config.toml
num_hidden_layers = 10
hidden_size = 128
num_attention_heads = 2
num_key_value_heads = 2
head_dim = 64
intermediate_size = 192
vocab_size = 2810
hidden_act = "swiglu"
norm = "rmsnorm"
norm_place = "pre"
norm_eps = 1e-05
positions = "rope"
rope_theta = 15300.0
rope_fraction = 1.0
qk_norm = false
attn_scale = 0.125
bias = "none"
tie_word_embeddings = false
parallel_block = false
init = "trunc"
init_std_qkv = 0.0353
init_std_o = 0.0
init_std_up = 0.0353
init_std_down = 0.0
optimizer = "soap_variant"
learning_rate = 0.00627
lr_mult_o = 0.658
beta1 = 0.95
beta2 = 0.99
lr_head = 0.0108
max_grad_norm = 2.0
warmup_steps = 200
schedule = "wsd"
decay_fraction = 0.764
decay_shape = "sqrt"
final_lr_fraction = 0.02
batch_tokens = 32768
max_seq_len = 384
doc_mask = true
train_tokens = 138700000
max_steps = 4233
dataset = "wikipedia_en"
Each number is 128 + 24 x the weight over its row's rms, rounded and kept within 0 to 255. Layers, rows and columns count from 0. Numbers have three digits each. The size before them is the row's rms in percent of the matrix's.

# layer 4 attention value, 128x128, rms 0.172, rows 43-63, columns 0-127
109:102149112135112140122173146164081118149117158100153104143169150136131112116112134089138127107114148120135155122155138102154077096124129151083120105128140141109140101079126160113128085158142107122145107124134068116118125107084150124111076107084132169146138144143117139134095144101114161126087146124136129124129172084136091113151143121119171086112111132099142095125145155096134155132167
097:124076139120130128131141147154119107122087094109098168147108087114117121128141169117109138142145131144116163125178152117130114115147125116089136137106081112117087146115154131144146116099126147140089095115098192178124143136167103110086171101150150116132152117129157142146135163123149145155171114105120137135157087113164123112113119127132058147113135164156120100100137155135121101105132
102:177135144132144135071130143148095155147141150155139125141115148135130133145135122126144173163134132122155134119144139129135133124169113121153120152168110125111104120106104097135157124117179110125133107130115159085125160164110141098139146118112131144123120125153121095123148187118148154102105154176122083110090139121071037181135123133132089104112112114142120116135126084118114167122134
098:140121148136115141111128133145101133163098121110156118111177114142137143099165105136083130084142142146129133124115082153108125157093125103096160171147107134124136093148154206126095199124140142116132110123112202156106132132125139107124082115134150140154163110131137152115120144171165129138122117147142129123110159128095127110117139121126116104124124099091097090108115134094134148152089
104:135097114151121155130127169070139158057121146116120109129134127116136104151141086119155089141105116141128130134126172098148137124067140164091148070103114133111128126101117133127173121130140117084097128109135105140122070123112141087118129136147141114130135165168133091151120128128110129121111096080142136122143067140149148124143127132144150138131147128174106108137111095105132132158177
098:160124102173175129128101134151161114140101130130128122141120100157095106149099091127085115102154128154123160076122129157140121136152089096125118101171094175116174121149100104146131146122140128130120093091126152130152132083132088119162142119124175128120140120129114108097173116133152141141134132140108166121120078144114131147133155084145166160169160119133100173119168111122140138125117
099:152137119145146135121130107139125088081164121118121132131126094107126143137086128126125115093117149115106090165112141127081134103129117154133131104081110080100137131140155123154139096126106120172113137130147085085143133117154129172146165139192144163128111161136086170121176125109136136103188122138138130112117140124119125092138088134099112098131099127106114116135144146166077162164111
103:135149112167136083125114136133081167128109130106179129171073106109160122132104120166115144101138176148113124090168127121133142095122103126103097157128120120134134178128174164177127149156093113145128136131151111120120115100099115096145120139096107082082144129122144140107146097141153099150112087137125137119135134134117164121128096128110091120105119081103120158121114099153159128117090
102:136145100153147110145108118114159089116133146155157146163116113158146083161141163151130147097162119125156105164088150123164119123118115136099117147137146170176136103153151181142105103142144120116097162135170117148134111165140109116136141159108114118108099121088097122097103122106106114136094131127216128109130159098144143125105161132145119122163142140139175121114145115122156165134114
097:163082123125086148137139097137083136154116106154108125150124091121147121142149148165087147124093107112118086125075090108147109119147096130101162130104097168101102177084159129140164137106125164116109130118079151146168164123101142124116134114171129101148175150123113106143177126159113098122137112106161107129123138135159124123103165111098118111152124103093129131130130151125149125138140
113:122116081111104112125115083147141150101099101096127114129153138154138139128098134135115118112146100135112166121135128126148125187124149145151139104106086146079130128146115153173094111129106173159114121090114160113152105123140139132084126152131140125122145146127105079114128113091100094163113172098127150119140143135176135155171127123084098098136144112118112096124179098106141091136177
104:141137107064089159107130123156112122167144114150124123119134181136103091096150119147098100164113133117113149143089108123106174115138167187074127121153148129133085128107146112075153121100103118100149136151133135122097114105101108167137097159129115120145121167181111129112118083140141126162122108142125115121131104126131123160114124125119086088150134125144128124113102132169130106133083
115:119117141137154128127140123124097143129165162096141127070138126122163154116122136160092134109134135159101115157081137105093144176096121111155138164142123102128109137111153182134113106100129136171163087122106151143145107108149177072106151138183112115103150105098141136150119133157125103135130094115120164151151120114075120096100146132096116136136121134116127087146138102147173127142159
108:145104115184141108165132130136168107143141103121119115125102129136133134122147136129135081109155147144101135152136113135103133143110112117154176102110131199130141178136117130106156129147085159144132116130073090156102109135085139160169132134072121102138128163112148128105103122147072102139142115138110133141089113136107142083144079082125116104114095137106125153113143127102141134127086
122:144127111098087141156107151125129107105154170156145128106130132171129100117112115159149081119112089132136136086116117123095139132157116143121126161130128121128127081129093107184136116139110103115122099152133148100118129142169097146146140110163163141105097130163107106142089137171153129120139115144128177165100097098164101057155139120123164146115150125101129123111093111072142115142128
102:127183166140114123145157171112110113183141170148131142124182125145115125093130097097138119158143133104120137148138090111144146083123116118168112126148111097117145146130121105148120102135167073117135102135077153115146116118153166107124144117129127126170164129144172107149138126131153178122102111115113181132110161082158107099124133077128125141136136127127145097150146156127093158114115
095:128149105117154139141135144183105120147128128128123115161124089128119115125137160148138104141134108140138125087097114167137103153131118153158146165151109093154172148117112108107109160148151125106124149142130108098144111145126114155143161099136107158097151106111146152171122158060111123088081140122069117104112187108085104127113126141132159148127164139122131140112187144153114126087129
100:133124113121092128151143146108124090163109156105134137110117112093130168125110149126160142130089165092149084140148134149131104154110099135131112078089116148134126164180093129121124129111160129130175161107157169183133149148109095116124134131171169086105145142135118113089102071116118132135097118150164121143095118151101142109128105115142141151142082111099149128127142114107152123119168
105:090119094089109125136122133137151103150093169135130142110140104123139136108122124125127175132161157104101171125122118132143122175136150154104127132145137097127120135173126162131142117110103047092151133109137136104105101117101170084121127157139133088099166140120129134114152124099108108128183113107147128132146160118147137143123174120141134143196140166121109167141152162157151106107096
108:100123155128140136120112140142108156118182092099149088127164122086136155143131107091115114059100108148090135082134128113128102100103156135146119117160142161116105121107122108106096115110089166141069114117116123144120104125154135146117165120070139156104150123137106170127151089119126161086092123153129139083120122135172143131109100176115140125122126112170108138129132108126119104122130
100:146121127127085142130130133123108138092148096151126139115128127112111184155150103115144150107167113113141123127125120142118119154138121075052151158143147115157117133130131127115135150118116171142159100094157134076143137166140159099132140170186164103064160081140138134104097139119142110118120125114139110133142105143129099117153143101137162177105144141107092112109137139160124095152096
# layer 4 attention output (transposed), 128x128, rms 0.0972, rows 43-63, columns 0-127
094:121132140121116109091111138180097111106137124116148148140071121134127146118155129170149137149120116151093133123125113121143164105132150094133126126144134153139148148143156053177090131101144125131104117116075134152111155095168106104106156120178101132123115146141124111108141161134146140114133099156087153163105103145163131131137155078158163180131090151130089117147139104127105152135117
102:165106137133147137124152137149129182124123139156107129136123196131094120152115123136137097174113149116140103148128076100157145134093123134135091117131207101103132095096109082126127123154123145113122121155111097113126142155116146143159115122118109131141106160138108143164126077149086116116084125119157151150099176163113138163131124101075164117107146104111150121157128145138132110125128
099:150160077114121114179147115123108166144174135111128139130119093120131116086105100148138127129143127151087132146111111117139159107126122131126090126165133126122110127160154142082132074163123200133158118085127135151093106108139115126164115153149135123122120171121187154125132156184134095123135113129124176111132115146124097095154124132137080146123121102131072109120140116142159114137112
092:150127125161112159117180134114135152131158156095123160139093147132093114089124170076150166154116100151131136142095135096092101102084163147161116139081134113129119164113136112131138095093086153156092117145124147151087114123127123141127146154136149054127108138185155086107122117126102095148116109124099154129136117142177149140130146143128123104141144121118143157151134130129139118141150
102:135115154111100136169124160182111150165101159124109098138110149127136106125110144149084177160159139152168158129151111120123104110140127132147109132152099112116132127091127120114131149151125086163120105129091119093154166167126096127102151085138113156115115136105170139134127168101139136170149126169117180147126172126136113135118074120131112139104098157116126124130143178168126141112094
097:102102114093143099144201122107127128110114127130122106113168135142148168125125145109148128121144112113130115081108122146117166121157149159134088140138102139152169103139118159109122145109127134113095108141145099175101143157172105173185160182146122133112099111140137071113104142122105103149119121100130164132133136115118115146112096131109115119108186130114152178118115120161140133169123
101:119186132089137085083135108097165137165115139139131138119136139124153107151125129128135125122158144109122148122129125159150139169154132095085157130087142159152117143098154136126090107160108121094109135128120137103141117127109128068123096149093077137078149094125104153127114132132123065171116100119141112168118127098113113143107118160124146129124134117148092162124174133145087113173111
102:107150144108143093105112102159118129140169115112103136109131106106082172096136158059145115160106125136169157110116129166118100132117121147153132115147111167120131142108168146112151157106102172099162149123091137075098111169145127129161083146212114145140142112131128138145125157127128097126169124115125099120127150116140131107135123119097144135120124141127174117130136136136089158104141
103:123174099114130137177130180101112113134152125156155111079170154141140139162162113083152180123109147108151146094152095125115109163139141140173157120121146166120084107121100086164109101125133119153147128120098161147113121138104139103160128121148149142091119127145163092105105153118136132123145140148097126124124121133124189136123179157100154115138110131099146123113105118136145113100093
098:172120152127131129124161114147193155156134103130112185159120120131093137116132120109157122173123162113189102160130122143097135145109142124093114144215167115097164145118115116144073120117140109123146143144131092138124131134133151142114144109108113136110171128137157110132092111110091105147144104111086127130159131143131106139179139155108113143135099130080107127107150116109129114152116
107:147108104158147116098148177146133175117145115096104088131097155125099148141166166127145140120162168078146153152112141094126136080128149130152127115130148127125121126122123125130120137123138143085130137117133103097147141120115113172146146077140184130134083162115073160120127121109106113119129113151126107126107129077159098147131153117153117131116084153122134187101127146118147148170086
104:130127172135136146135167100104135179116122119078151143172142083126146140121120131120137125139133137127071114171143125131093098129079096105137110138111073147133103153115139141179116110171135091133124139118166143138207129144151143124110129129122133125132143105131116119143131130121119148107086102129124162116112130122125119145150122145111091148145124124114185118129116115188054111107128
105:127105122153145119145110115138205133133139161102124139158118118114103126154096110076134148133128148135163133121097138137118117143150156131162124140118202142120113103121138156122139158122111117123114174126115167146087164093102086111127117100136100097153124109131117170150130134124145124163148101151170089117101108169138174148119097145128155121177137133176140123103157163110150133098111
104:111120155097105107109096131121124128149102135138113107140098091117113145129163183090123120153176128116173139095165151103131141169136154185138150167138130103113137120136171108141148133115095102110125135147154168127132134149138155146110162143100147152116160133163110082129147098167165162137142131087138109143110159116155139129110119135166141167137180126101114115109117102181109115147129
111:110102188128170102102168130147086145126103137153151119136134114136120127139149125099096151119149126091148135175130158102126132092100150138152175110114146127137105115119163136095112113125108137155151127084142106139175162141168137080129160161136123109109119163108128113148156159096131130124092167132168110127169113194140132119109109131108141099136109143152115136100108169137157135168116
097:157098109119140093142181105135156113100101155124157165134119108148090151129146117151120130137132106167107142105126110116089123084152125126091134104145127116097124130101149123143148109142111164156108114138108146125134165112116086135123123135144142133076112175116140192096115108158134124106120096131147126117182140188110144132146111140152135107119115118171091124141079067131139141144174
097:157160092144138138116122108175153116090104113144167126103163126180120109132121154137142115123139114097105120154084152154146191124143101110121115108137116148126119083144103148128141118123101140132105135089080163153153132115141149140095128161136135109156152150143141114069142077152133134123121117141127142111163136126091128112070146138102132144192110162129118096124160100094141145157126
095:154144152081116149077115112126095138110123093089095141149144098153108142100143139118106126101155079165167135100148097089158165149140131141148149159138144137115144120172109138099107158152176100137105098144114122123130155104103153145112149086142115131122139102147124114113116122150079098104183144142112084090167098116128139113165124178096139143131116139127139126130099091124129122117122
102:134073119135157084155149114105113122145134114138112147105150162121143151135136139154136150142140081144133109111133112133138112114138116088156124132120138149104134125114153144145130143159107156144069165110104131141130155101138100178135122090112110143114137170191091102117116092112121142128104159132087153105118085108101107145144131166134109146177060102137167133134098131114083125099105
106:114113129156154103145177149130134113111080104150084149144124166111093097145084114117171152170108111148119138143141137151128177097175082139112121141108124131146117166150144131149128134108114098116124078120155133115164097127116123120114129188141135099145083130110131150112081120133144095150145113151134114128099103090127134111127112104180146139098125150063133129097153156124118143134141
097:103157118161179150108120099117137108172146122139127177133126121096150085161119131111145151136159126138133149150113107113148144120126116168114110134102147129103100126113121121090114130088131143133113123156139097162123145132157159117185163105122145155119159151143114094156165162133131127134141108128146123068136142105118170157097107151137111132141119115182114165105146147051092143104156
# layer 4 attention query, 128x128, rms 0.178, rows 64-97, columns 0-127
090:107112126118134159114105215152160150159146115100198127148143112091119125072072121126131129171102144101077129115125139140110157134093150150126113124147158187126127151150118117079106110135087128123132109123105133121143108126157132128145109125125126130114109146140130137097150136110125114141142138102155117133112102154114137089152124133094152069120110140135143129075151122153084134137147
076:120130171134113139118145128077107105113131136112115165107107113123163121118120143132154099160150127108108176132095139073112086075127106121112117123132104117134109195118160110123148129156088091156156171154121131116127136094148121133137106126108108124143173142090146137153132110124120141105071136142127155122101101134131115152124120136115152158091125162104155170127166139130153195129098
072:107156150125149066163104111097129189144130125189159160127144132124145123133104123092125143103088187133171110119128142143134148123095128171146095088077144129158109127098109153114136140153100097117106115137150134118131112175124121136162138108108113130177084112170130138112144138135152143143174123129106104129113142097125144152124122110149180127106156136124137117129183136124108121128135
076:126140124112147157157118180132114178114127155137138124176140159121131136095162113117134128152114130119112120158160099148073130140137097093095106123097131117122098163126128146083144087099124116094144139179104130131132105169111147133128189118164071116155126107141110158136148131137141094113111101099153150133127167097142111112151162099113114070120123111126109120081103113134132107150108
084:127115122118147117133130102117094125131136155119134115149153143167106108148134130081114115140097147115125141107140121145143130170127113102150155159183136077144145177152132086126132131120140121134149098104145096148126099081104164147102155145121057152110122108139121137093123096176063142117127124122128125106121153069121146122115147085142096104126153136082125093112129123086139083137128
068:157126153137137119144144157154127141135150131149171102182171135086067111116115123122109152126127153108089140153098122151103138171124103147134161133125148143137125090162096119091136118174170153114151118124110146133126149165119124165156134147159095095147106113131123132138165127084142115149124118057197126146148134103140149125119121137151131095125101103127098120120075140137129102124144
096:130116137137151160185133200190130135129153129146172118147130147102154109095120127118123144104125139155140151128150128195159104120127135122149102120106158146119129100123115168099120097125144109097117120144107147134166121158122131120146175117127136091124134122129134130120121132084164091152141118107143105110116131139088132107143130165092126066104142087127072165089096116137110111144133
083:138145131073151178124122170145118127141131107126140119158122127152151149101131133139191089142124138113136138127147124150127104127186123091133129157148113131159091118116135119127117133126097160138115190126104111158132127054145138154134178136084104090118159127131133142138140146157116086137105132135079155154125152107093118094149159101142108105160139140140111123086126086145103127113099
073:152112128135142093136104169165148123124147090097151123115116102097148114090128094138147157109112129137085130135129094139103147135126115125120111060078140116150109115131108165090108125163150116099096156113113130111135127206139112084110122139145121120119077098132129158109105147101114117128096125106121130156083131148135122102164167157143143096142127119138163178106154140171135134147143
079:106148152156128130120126080110131118085093167126060151125117137149132141127118134125139103134121134159138190093142112091124099118127113113080143133060122103121096138094159102156091157143095113108136139134117114121141146117146128125106114123118169136116153148091124156155125108166137119147095126137083107136132100121108129164090156094114146181138133117115145161164133107135140175118090
087:138096124118137136107163130106097122123163145110080105097099116162104128212121151115115132121145123105128159124135094081101124107131097105139126123078166139119137108148119098140113174113132110135140105142110077117112129132132140149128081118154136101111112184136126092158112096151120164121123129146122146144122093139164151162123130140196121146114124162099115086143146140106157110112153
087:137132110150112158136146177145126126123133110094132096154144097152120113136140120202113119183161124147096111145114145154121118109142116159126119159158108164100174139130141160122116131123149118147103122119120142135107134155134124079187144091159130149146116122133136141096157130098122176094205116151171101086119126123110112163141118135127111149154146155133111096141118091128114113171135
089:145113105148127124131081135105119161119155117094148164101143125129141103154121108093097173118137149150130151153144104127122114089064109153087146138106134134136099155130137135118153121141136114118120123107133131107123153199152157137149127140136116134139056105190148141125102124138104135087144110124166065130143108131145158125143136108109097101101166118088154157126102172120128119138152
077:122104104126134127147154143163117166119131153130087113150174141126106110098117097134160127120102150129097103164116130129146111105155107147160121156131165133137121129121163129115114135107158118127132111107078139147098128147132129121133153085124098099140156173111143142153164104132118083098094104097108100119133125082113132080097133095135131143154101072170112105109128069094163089095151
078:159120147118119092147138151177118144128129159156126127133122104100124134143142137143069154162077153108124099135101157139163139166088094116107129120059106124126109090140117138089131120105108098126122069148136117089123146149112076101119119133118151146116113142198103116086129119123137147133146148101147102111122126139143159150103147135147163144113127159119126085110155109164106112119103
087:130158139114120150133090139117163084125115128128101124101088112088151138135113160099133124135171175145105151101122101125119155091124161105103122133124154131117124087126163121099096119118094119087135143146147172127193119137145080113105132171168131118114131149103145171122110139110144128144149124151112096115146120150158116124100126121094152093152155113150141121124131129119120161216111
085:123153119118118144119132104143118150124120130163136097160080146136143150097127098106177071158122114128174143121130128135096095129165134130097112124138082128145115138109145113159127137150163150123124120120114079151156115114128159130134182141098151155087084092101108129156162149127128137190163147156084143108116152109117109171120120138138149127134141146155090173133139131119098183139143
093:171112135113102156170051156082157141142144130143148126106133129147113104130143139121112118141108123073172137167125131115136129128153159109112099148145093120150139181109115128124187121094110145172146103145181151143116148116134110125131129135112103144096102135141142124126156110159097126138158133170131122085155149153167136125134075122134132151114123176106110130122154164114120143087130
089:137086098110122088173190140116135079117116151096143118158137132140104087132138117179104126135105118095133145128123127094129130126123109109101107167072141130154085157155115135147123174112130108127136145139141104134151128143137127100141076139172131097176139102135145160119122106164143088122070136152127094108149100148133110123112140137119128138087111139138108175103090117106151149142117
093:148141164137149191116137143144152106126085170128166136115125127124117123099107098132127114169125156153118155175125118138123105141158174111091150128164118112164118119078143155177129104131132120132135140095113112145118124135108147127151120127131117167142138127132134163143136114117133089149102159120092112111176132179097101111181092109074149078145164106110148163108098120137133134114124
091:104144134161154153126103141093155125124147096180152079127146116117144135118116091089132084139183103125086167133178124138116100159150134110141129132139137135147124153118105146142093139122099078109118121127142079181147150132121173083112122140136164130157121126079144125124154123143162082142130140106120143120103137145105117099109119111127119143129124095144089166100113131112114180153156
108:127135133144148142176141091121147140098161122121121143090146143152135101125147113154131136102109102148129107065167124129148136139127141147116151167125137108091137133116123200125107095137196148107140130092164151096128102182096123129164155123131126142130128130108170132138116125086140101130104107088105134139073136113163137117156127099090125165124115126118127171163118140127150119083138
106:104166159108116162139097109095143134124134131128111098119085142134151151105144114120190085141123149164151164103118129103136131095158159098106144178126138149124131112090146131100118117125090123130163155121130141188109140066137144140125144138133102099143124153110177137101148137124153134172133162184104135144135126132118080115126109111113168117101122096138124125132173089089107119131121
104:108107124149148158101112150092129119110147129124121161076177138191161154144121147123157094105128105103130135110143148116147097159123131114162130149155102129176129169111083111154081147147111108158118111153099089118160119135134192160114127094112159108146150140145109094167143127168164151145143100139131100131110116107119143091108146156132122154117119134154129127129150099112118166126158
094:147131133148157101126094147135140189106143124147174125136119086136114137130143136114136193124106142138135085109145166139168104109101102134134122134138112126131113134120126095087136118142150127120146090121112138123066155108105119118111076146128095135136101165178138108091104125128120140107129150042165156188165125146142132116118112101116129120125152138122124143128136124156104090107094
097:155090097115085143128171125165149130144116161139130104151095114109102147132124128104097106098082120115151098124138111108136163124118084147119108145175120139146102116133145106134118141119143152084115110090149146127112094164114154092119089160173086107111081100144111095140121145071110107125101112121118115131090120127134172107088144080157091113106103121155137150126121150131105127150108
088:138100155136121136136124140149189149115125088113135120138116117091138132171077069146067145141096106173149163138154146155140117116134113193125108166139079142109106120141108168102131135174121139161121132142120104093100116119081105127126130170119126143134178093143106127132144139137155119126123132125125095134120118130143123122165130105097111125093127136130155147175119135139099128077136
111:112153104154130155091116095122137106117097157136131158144134140109119158153158104094100186102161141138118101153168092129134128149133092104097097142115138105123131153103136134113115102119132130140138110088068114107082124148135127120125145148141111108074134148154118125136143153086121142076110175109131126134135150113117129154083146083117124087120129100170145118124074140156144088091123
095:148155073128121086140144134123114135132154124138100131143151103132106129118173153131101122133128134125159120154124132132162177149114137120103121152086121131116150136140140127122128090126139155128135056165137162152143138094129140141101122166136102126124134114133110135075093157111152128133138109110131106124162153097072134136100137139184169127135100156092079166101156127087107096186117
106:114117108128120139160140087120110127130139179149137149114093115132130146103130076146132096131099124149142131137065139099121123126164144107120146117092115134140160078108133113179131108126113098143092134147155136161123114146111097116088117084172173155135105127122124157124097113106096130150160157139108130100149112124077088103100134181124122143138127169124126148088136152150102163174129
089:134164105144076144119209137168100103130110137145082137107081113110137134141127112145173146132135163095139134108095135104164095151124172101138119124120134106113118133105119110079145151147113142112122133146146100110172105153158099111148137131110116156114117126092119180136111118135126118200147118157108083117130119112144139159128144126117143115155134144141114107145104112101143161181134
086:140160175141135145100133120113154156119085156065120147115108153150149147131109118081121153104087128135099136110169091164113127118174148113124149121105138154134142135069151114154086093124128100145135162134113107171101143133116120140146162138125098134119112125133121148145115118170151163114142116159102148110124128128141149141180126148100129150098159122132119166149127139109141201135085
087:148107144127134116138159135117154112129153165132150117086157120143103176079099090172091123130177085129101180142149117105100130135159122113093125094115130157115182144137116151140141122126141129128140150111120147126112088107143104132146125126104092116115151180123172143155159126139123118140118151115108145140083118151115126116126138179109166125105113087139078122106145122160129159076151
096:099144181152138154121150123097157141144102121136151122084129160161189150118144140160139115154125119153110113113145139104116113133174132139090120102130102173157105108100130133116147137140103161131122124137168151102136124134136146137106187119109117110104116129150129094164100123135127169105135140124129082113082111106089105086166140130106073128144139143126137147147145129152107089111061
# layer 4 attention key, 128x128, rms 0.195, rows 64-96, columns 0-127
078:161104139158141131145130126123156088135089116095097179111118109152125100145157152101124196133105088122115121110149129128114151125119135145170132107120091128126134096125152138124111105153113145119103110127111085100119170100132166145126097156146140138145138137121131137141149110165193142111116128081134133092122137114062136164100108124128139122069089127114137110146093113100108108086099
061:155143105140135156126120120114117152148147125168108145105095142156173162130144121102116138149133137153178065116102128152142132160192122129121112114139156129114119107140129124079124131127134107139131141113146091124115148151153106128137164102158126162182128112132179123105083145108145144127153135096152159104126139143089110114154131108164096116157102129133093156074070115119115117110171
073:125126167108132116079152094124130085099166118108135116127138120081103114180096092163142118135096125112076146128104136095121117104104112083121144176152101165104139133133087146152155170141097156100122127100134111124133167139140138136116105127126115075126123169119094108131175104153172156138140119167112171120151114115160113153112144113122113146133128136126160078144138110129140124139109
068:109136101176129105146145143137111140117154137116143123147132126121117125164125114123122106107135109138137202132110119138138107110139136165138123141131155080137169102093109170184162138165124173101118071121151161154111102150113102102142118147088113178117173124120093117158123116160085144106141110136135098099159152099162169144120099125112107151124139161166157134149136127120100106134139
073:146106163144143154107106162132102105130129156137130159112080111108063129092126121105085142085092130158113139133118112116109137113113094138119130105092129147133083087098154094105113131157070136107141101120160154096121127140082115091100088112139194134106110166106123129118127122109121122140096150151118137159114147160143105145127162115124132176130148109140109153141155128150130165135106
059:121140146128122108112102107099151111123166100102135172126120122135178114118153156107128141161128171148158122094111141135116140107153152150169127148089119132092087125114147111099099090126143160109133076123106112156152137102149163122119080155128102125100135128123158141135102144129128134136090125084114105144125148079104186142134132107124114082103123133082142120183149114124169088099120
082:171157110141142131113141145139140097146167100135127145088144181113116130159133132116116134105115103133107152126088113112065161117126128147143113112108147154143167093168118120157062153137136135138100094132159081111125126145132101139111075170132154151122143156115107139122128115171146171141113129133109122111099117123126107157152129117131170158094106145139183090180123162120130139130119
073:130137126128082132186147139093140132140132136125092096097133135144139121096136141104110188139153104124148140149099105145127124115088133134134121110092110108154180083122147149148130122107152133112166131132151109132143103153131105124113116128112106153100174116132101106126098125065105109144176112115127127064103126116149159090120107124160145119149145131133118164112082180106150135105183
071:139163143100149123123103138123137159099144137165145182103140169099181104147140155088103109139134163086092146115115121136111120130139151145121139107153140161100105159139126152145094143108156106120136112161155112135154148118173130176125141159084137118128163152143143147180151101123126136100116148108134110133161128065131145190112148131102176144113103122119143099110142114159134116109137
068:125145091097104134139162113136131092148124137161166092088165164144117180139135141118131147105152118113102172130131090117156164191129129126131092158096100101138154155112082143135131137090142108152137159124124144088136101129151130098116148110116110131167127147109118166136094139138077139143145119146152133096140106158143103091165099138096140154124171126134109121112127135090155160159124
082:132172174145161127140109109085153187113101128150099160127121093131142120121117152146124111112151127069151128104117167132162106135127175124146148116184128173123104154143091161120134106169131129128127163156080126124110136091150127144150177122091111116139169130166158121086099164123092088150135131141143130162114139102134094141103143125132131104139127112132117108135144114127165121104148
075:127115094109147131080111176166120095154145111111144154096077115142125099155108148106157213102102158137068141102121137115124143112146149101142123073166140128142108166118127109168105118130138100107133137118142103137147086112123132157095122162123125110143133128091102160121112126156156111114084141131099099142172117111124080119098140127140146127118101125101154129106132113101146134124117
083:121077111133095138171093139119184133091160134060153150126123126098112112117114126126132176109096099169095135111140163147094162124113114171115129091129158097107122101131151149109091107138151147105117094106178151147118146116141126120135109151140152125162118155151140134118153137126126093117104159103135106137101132108113166114090139156076129136154116139142187131149116116124100108132113
082:150133134124126142136109131107130117130145131131185091096093140126136137149137161125140147122122145136183114188136117131087102129138140148099097080127097118092149092116154137150130101114141131125135175131138154126143084107145073168116112110156156131154115099134110130131110165173148142119131131168110121128166131193092099106138110098111124122112127132123080142172111144087135176136150
093:160136154154107135155115147126138171116132124126139128136140130159159132162161127106104147137109081136114143121136102150106076169164102128083108121128136102111148129151161127120089121101158145123080151120127086120107132108144127156122195143088141155191122100126124134155107148170102165118126120128142095152134111147103120159146154153080134109103112094103153123112080140137154103142155
080:148158141131107137127125171093140125140144078102137159095133144163138163162132109138170156107144074107159153118122154148137095109123173131108114149121092156099145116114092150109084088131118112129130160096107073115141101119136137158172152099150119107142131137130150119139132123132155184160107154134151101116144098153138131112148130157087083127100150142154152115110085146139101134147137
075:171093115114137143147146122105102115130141155130129097127165072137137142113167112113146181149134116134109124162118139110147098150147127130133130108136122077128092200122127113188153127166144102150118123113107125098135114098162146124149155139137158145098116128099118146103107155087125162122102140117148109125138127165123114136141143114129114079050140180109113128130132140087159144118101
090:149097156180171090125156136112162160129142141109100174108114141124099104119154076066136149146106119145108071145125157148145111081087122146153153098114116151104116134123141120107116100160147128090142125092123108129170139154125128126124145164115141131126120127156119127083096114111134135099134130084154130108113148103091122178123132140172095106129087145142127124131124136101143083113140
100:147164126154111172147103137129150108156091125085175158112123124089170127171129169157133157137118106160126148126107105129144108154140143117103098092143127121146133119101156134127127126137139130110126144138128130151116122089138167125068158138114175148168125095092152132173112144118151167126087102151105127120133083173127136133141153148094118146139136108128164147146062129116126117144169
090:129106128127094161109121137152127067125113093135125148149139090115132122132156164138153182106136166158076142078164145104091146084105110131117137079121131119147140134130112080102089157102127153114129104142135147149110109084132150154118132150114168147173138123078127134120106117136143138121130146110140169102151100117162123149134172123131137162135094109127115096165102158157138133160123
086:103118118089133098114155128144109142133113128128157176130089114142126120133114146133139148113119126126137098053156099101161118124099117134096120151139108080117139119089146178119109111100101160174104150093073180091134107130129135107143134152098109144138130171122159158128154094123148158118137162118146111119152105135132168153116123173132156140112132114136089114158137137132176121172155
095:135128132152116140120140102090132122090113139099129161173136112140114146141131083129136100136132084151165177176103176137125116129093112117123130167151101123115125144144069098087146136136079132131161137097134139136107165107131126096123167136069158133111126112139086148142117145099115110125093097128132159126112120146111117112110093121133135066135112094150134127174101141101138136161163
094:116137133126133072117184119093144161128138130158107097100134128129157108151139153126117100140135147103160113133129130125147127108123129141127154147185109118099114091129130202165129109132159143133119153137130100101139102162113105120133118134140121134159171095128103107178118127145075134106184116123111102084148133113166146122084112104122135156097186138181139123120101152140141139105124
103:100072131142147122128131098101117124154131106104148143130130146097092107086120106129112104152132134119131058104184123124147155109131112101145125127123173160142084117128116117106163154110122115099134099097126154146124145101143134099087099128131160102146125165113131102098142126117140135119171157098131159163130145100150105113101113134165106166127127104095118180162153113154109068107121
074:088094085110153145162123115101106070134091126156112125110156155125101114124114146124120123142110104132063123118127143158178137095152136119148132145129103153133162100147153142106142159125132159140118127117123121150122166082132165154141205165132136136156117115125080171146107102118151156100160120133151120132138109121114092149070130113157130142092110120166107161113109129116116111125128
104:135175127131158156151144104097146162138171132144143119132126145108152135138088123169087136130174124104125153073122083111121097162115132156133108103121128127137137116150114116129113159140118127154128125144089133104105124117160146165168118100154192110129156119121142114139108166133156163162110138171090131123152118167120126096141155158104167134126149118166149148076115117107163145127080
086:130124081154144132147126104125117114119117133143111093141150145130112151111137138109122110110117145094185123113149118118157127098102129120146124139170133142138151158176123126119120111129140168096160158120143123094149093110147162097112144130136159136083167155143106101153129130102133132090139106151102178131099086133136140132105139108178111103128090110094149153137124196119088070182117
102:095092157141107079131146110098169128137159118118103120078112123139146139133139136141160121117149124109131110094127139117132104100118127089127119135111143108085100068115159147141108128160095130139130111147100122125152099047134097119134104049135149108136107126127126130143119156137118128150137152157127139147137106146133150108124128145108168135099135144125063121109148132088182148095164
090:117142122110157102135143114152143112137134130116140127092123108117201134152085187132134151141132106147137124132134132101094126146166158128143090122124113146135163106168134157112144072136162192144116184165127095118125122148168114155103132119140096161104097097120143149108119101126125140091156135113166119084106120132120140109142181147118098115122141103154141132121125187126120106150126
096:150149105126140180139127187146131143111145133132120130121137142124128120123106115080114157128133125152179115104129130104109162111179150176146099117126124134091190120116171133106107091111147150139119168095163162133136103077102119159116141146096125142153148128127113126114141112150110150152140144113118147089134107139141086126135136126097154129186102115142094089149147136126070118089100
097:152127108081133179167131169141149094116118171090123117119118151130138139172130132104117126115125138129143133145161094097082110167160144115106108121117161164099135199168142121106130131088105137131155141126118097162103101135156138114153119113126100140091124102176134127161101144158119137164135158140127112143129127138124126159107147131091125089125141061133112149115082101103114142143134
093:101082103155162131117072081078140144100113135141113134105121142125123105098120117118150137153123129159136141133128117150119127107110107149198160113129144117130141118125154146158154090125161093146140087119106190153142126124107107087124125131131122113130182110149130117117148083113115060144157105101129108120128128093085100121119152141143085152139083123096127147131145147139139091132105
087:119078094120092114122131158123097112150131097136101115159116124135124098118140055098132117115185096136148119107121139129102123114116108129136134145160107137087126111096142155137082140127164131120122139071144109148134124132109122145088140090110141081122129118125118151140150087109147130090143120126164162127091134137107170145127130131180128195179093164147121110112124116160108122154125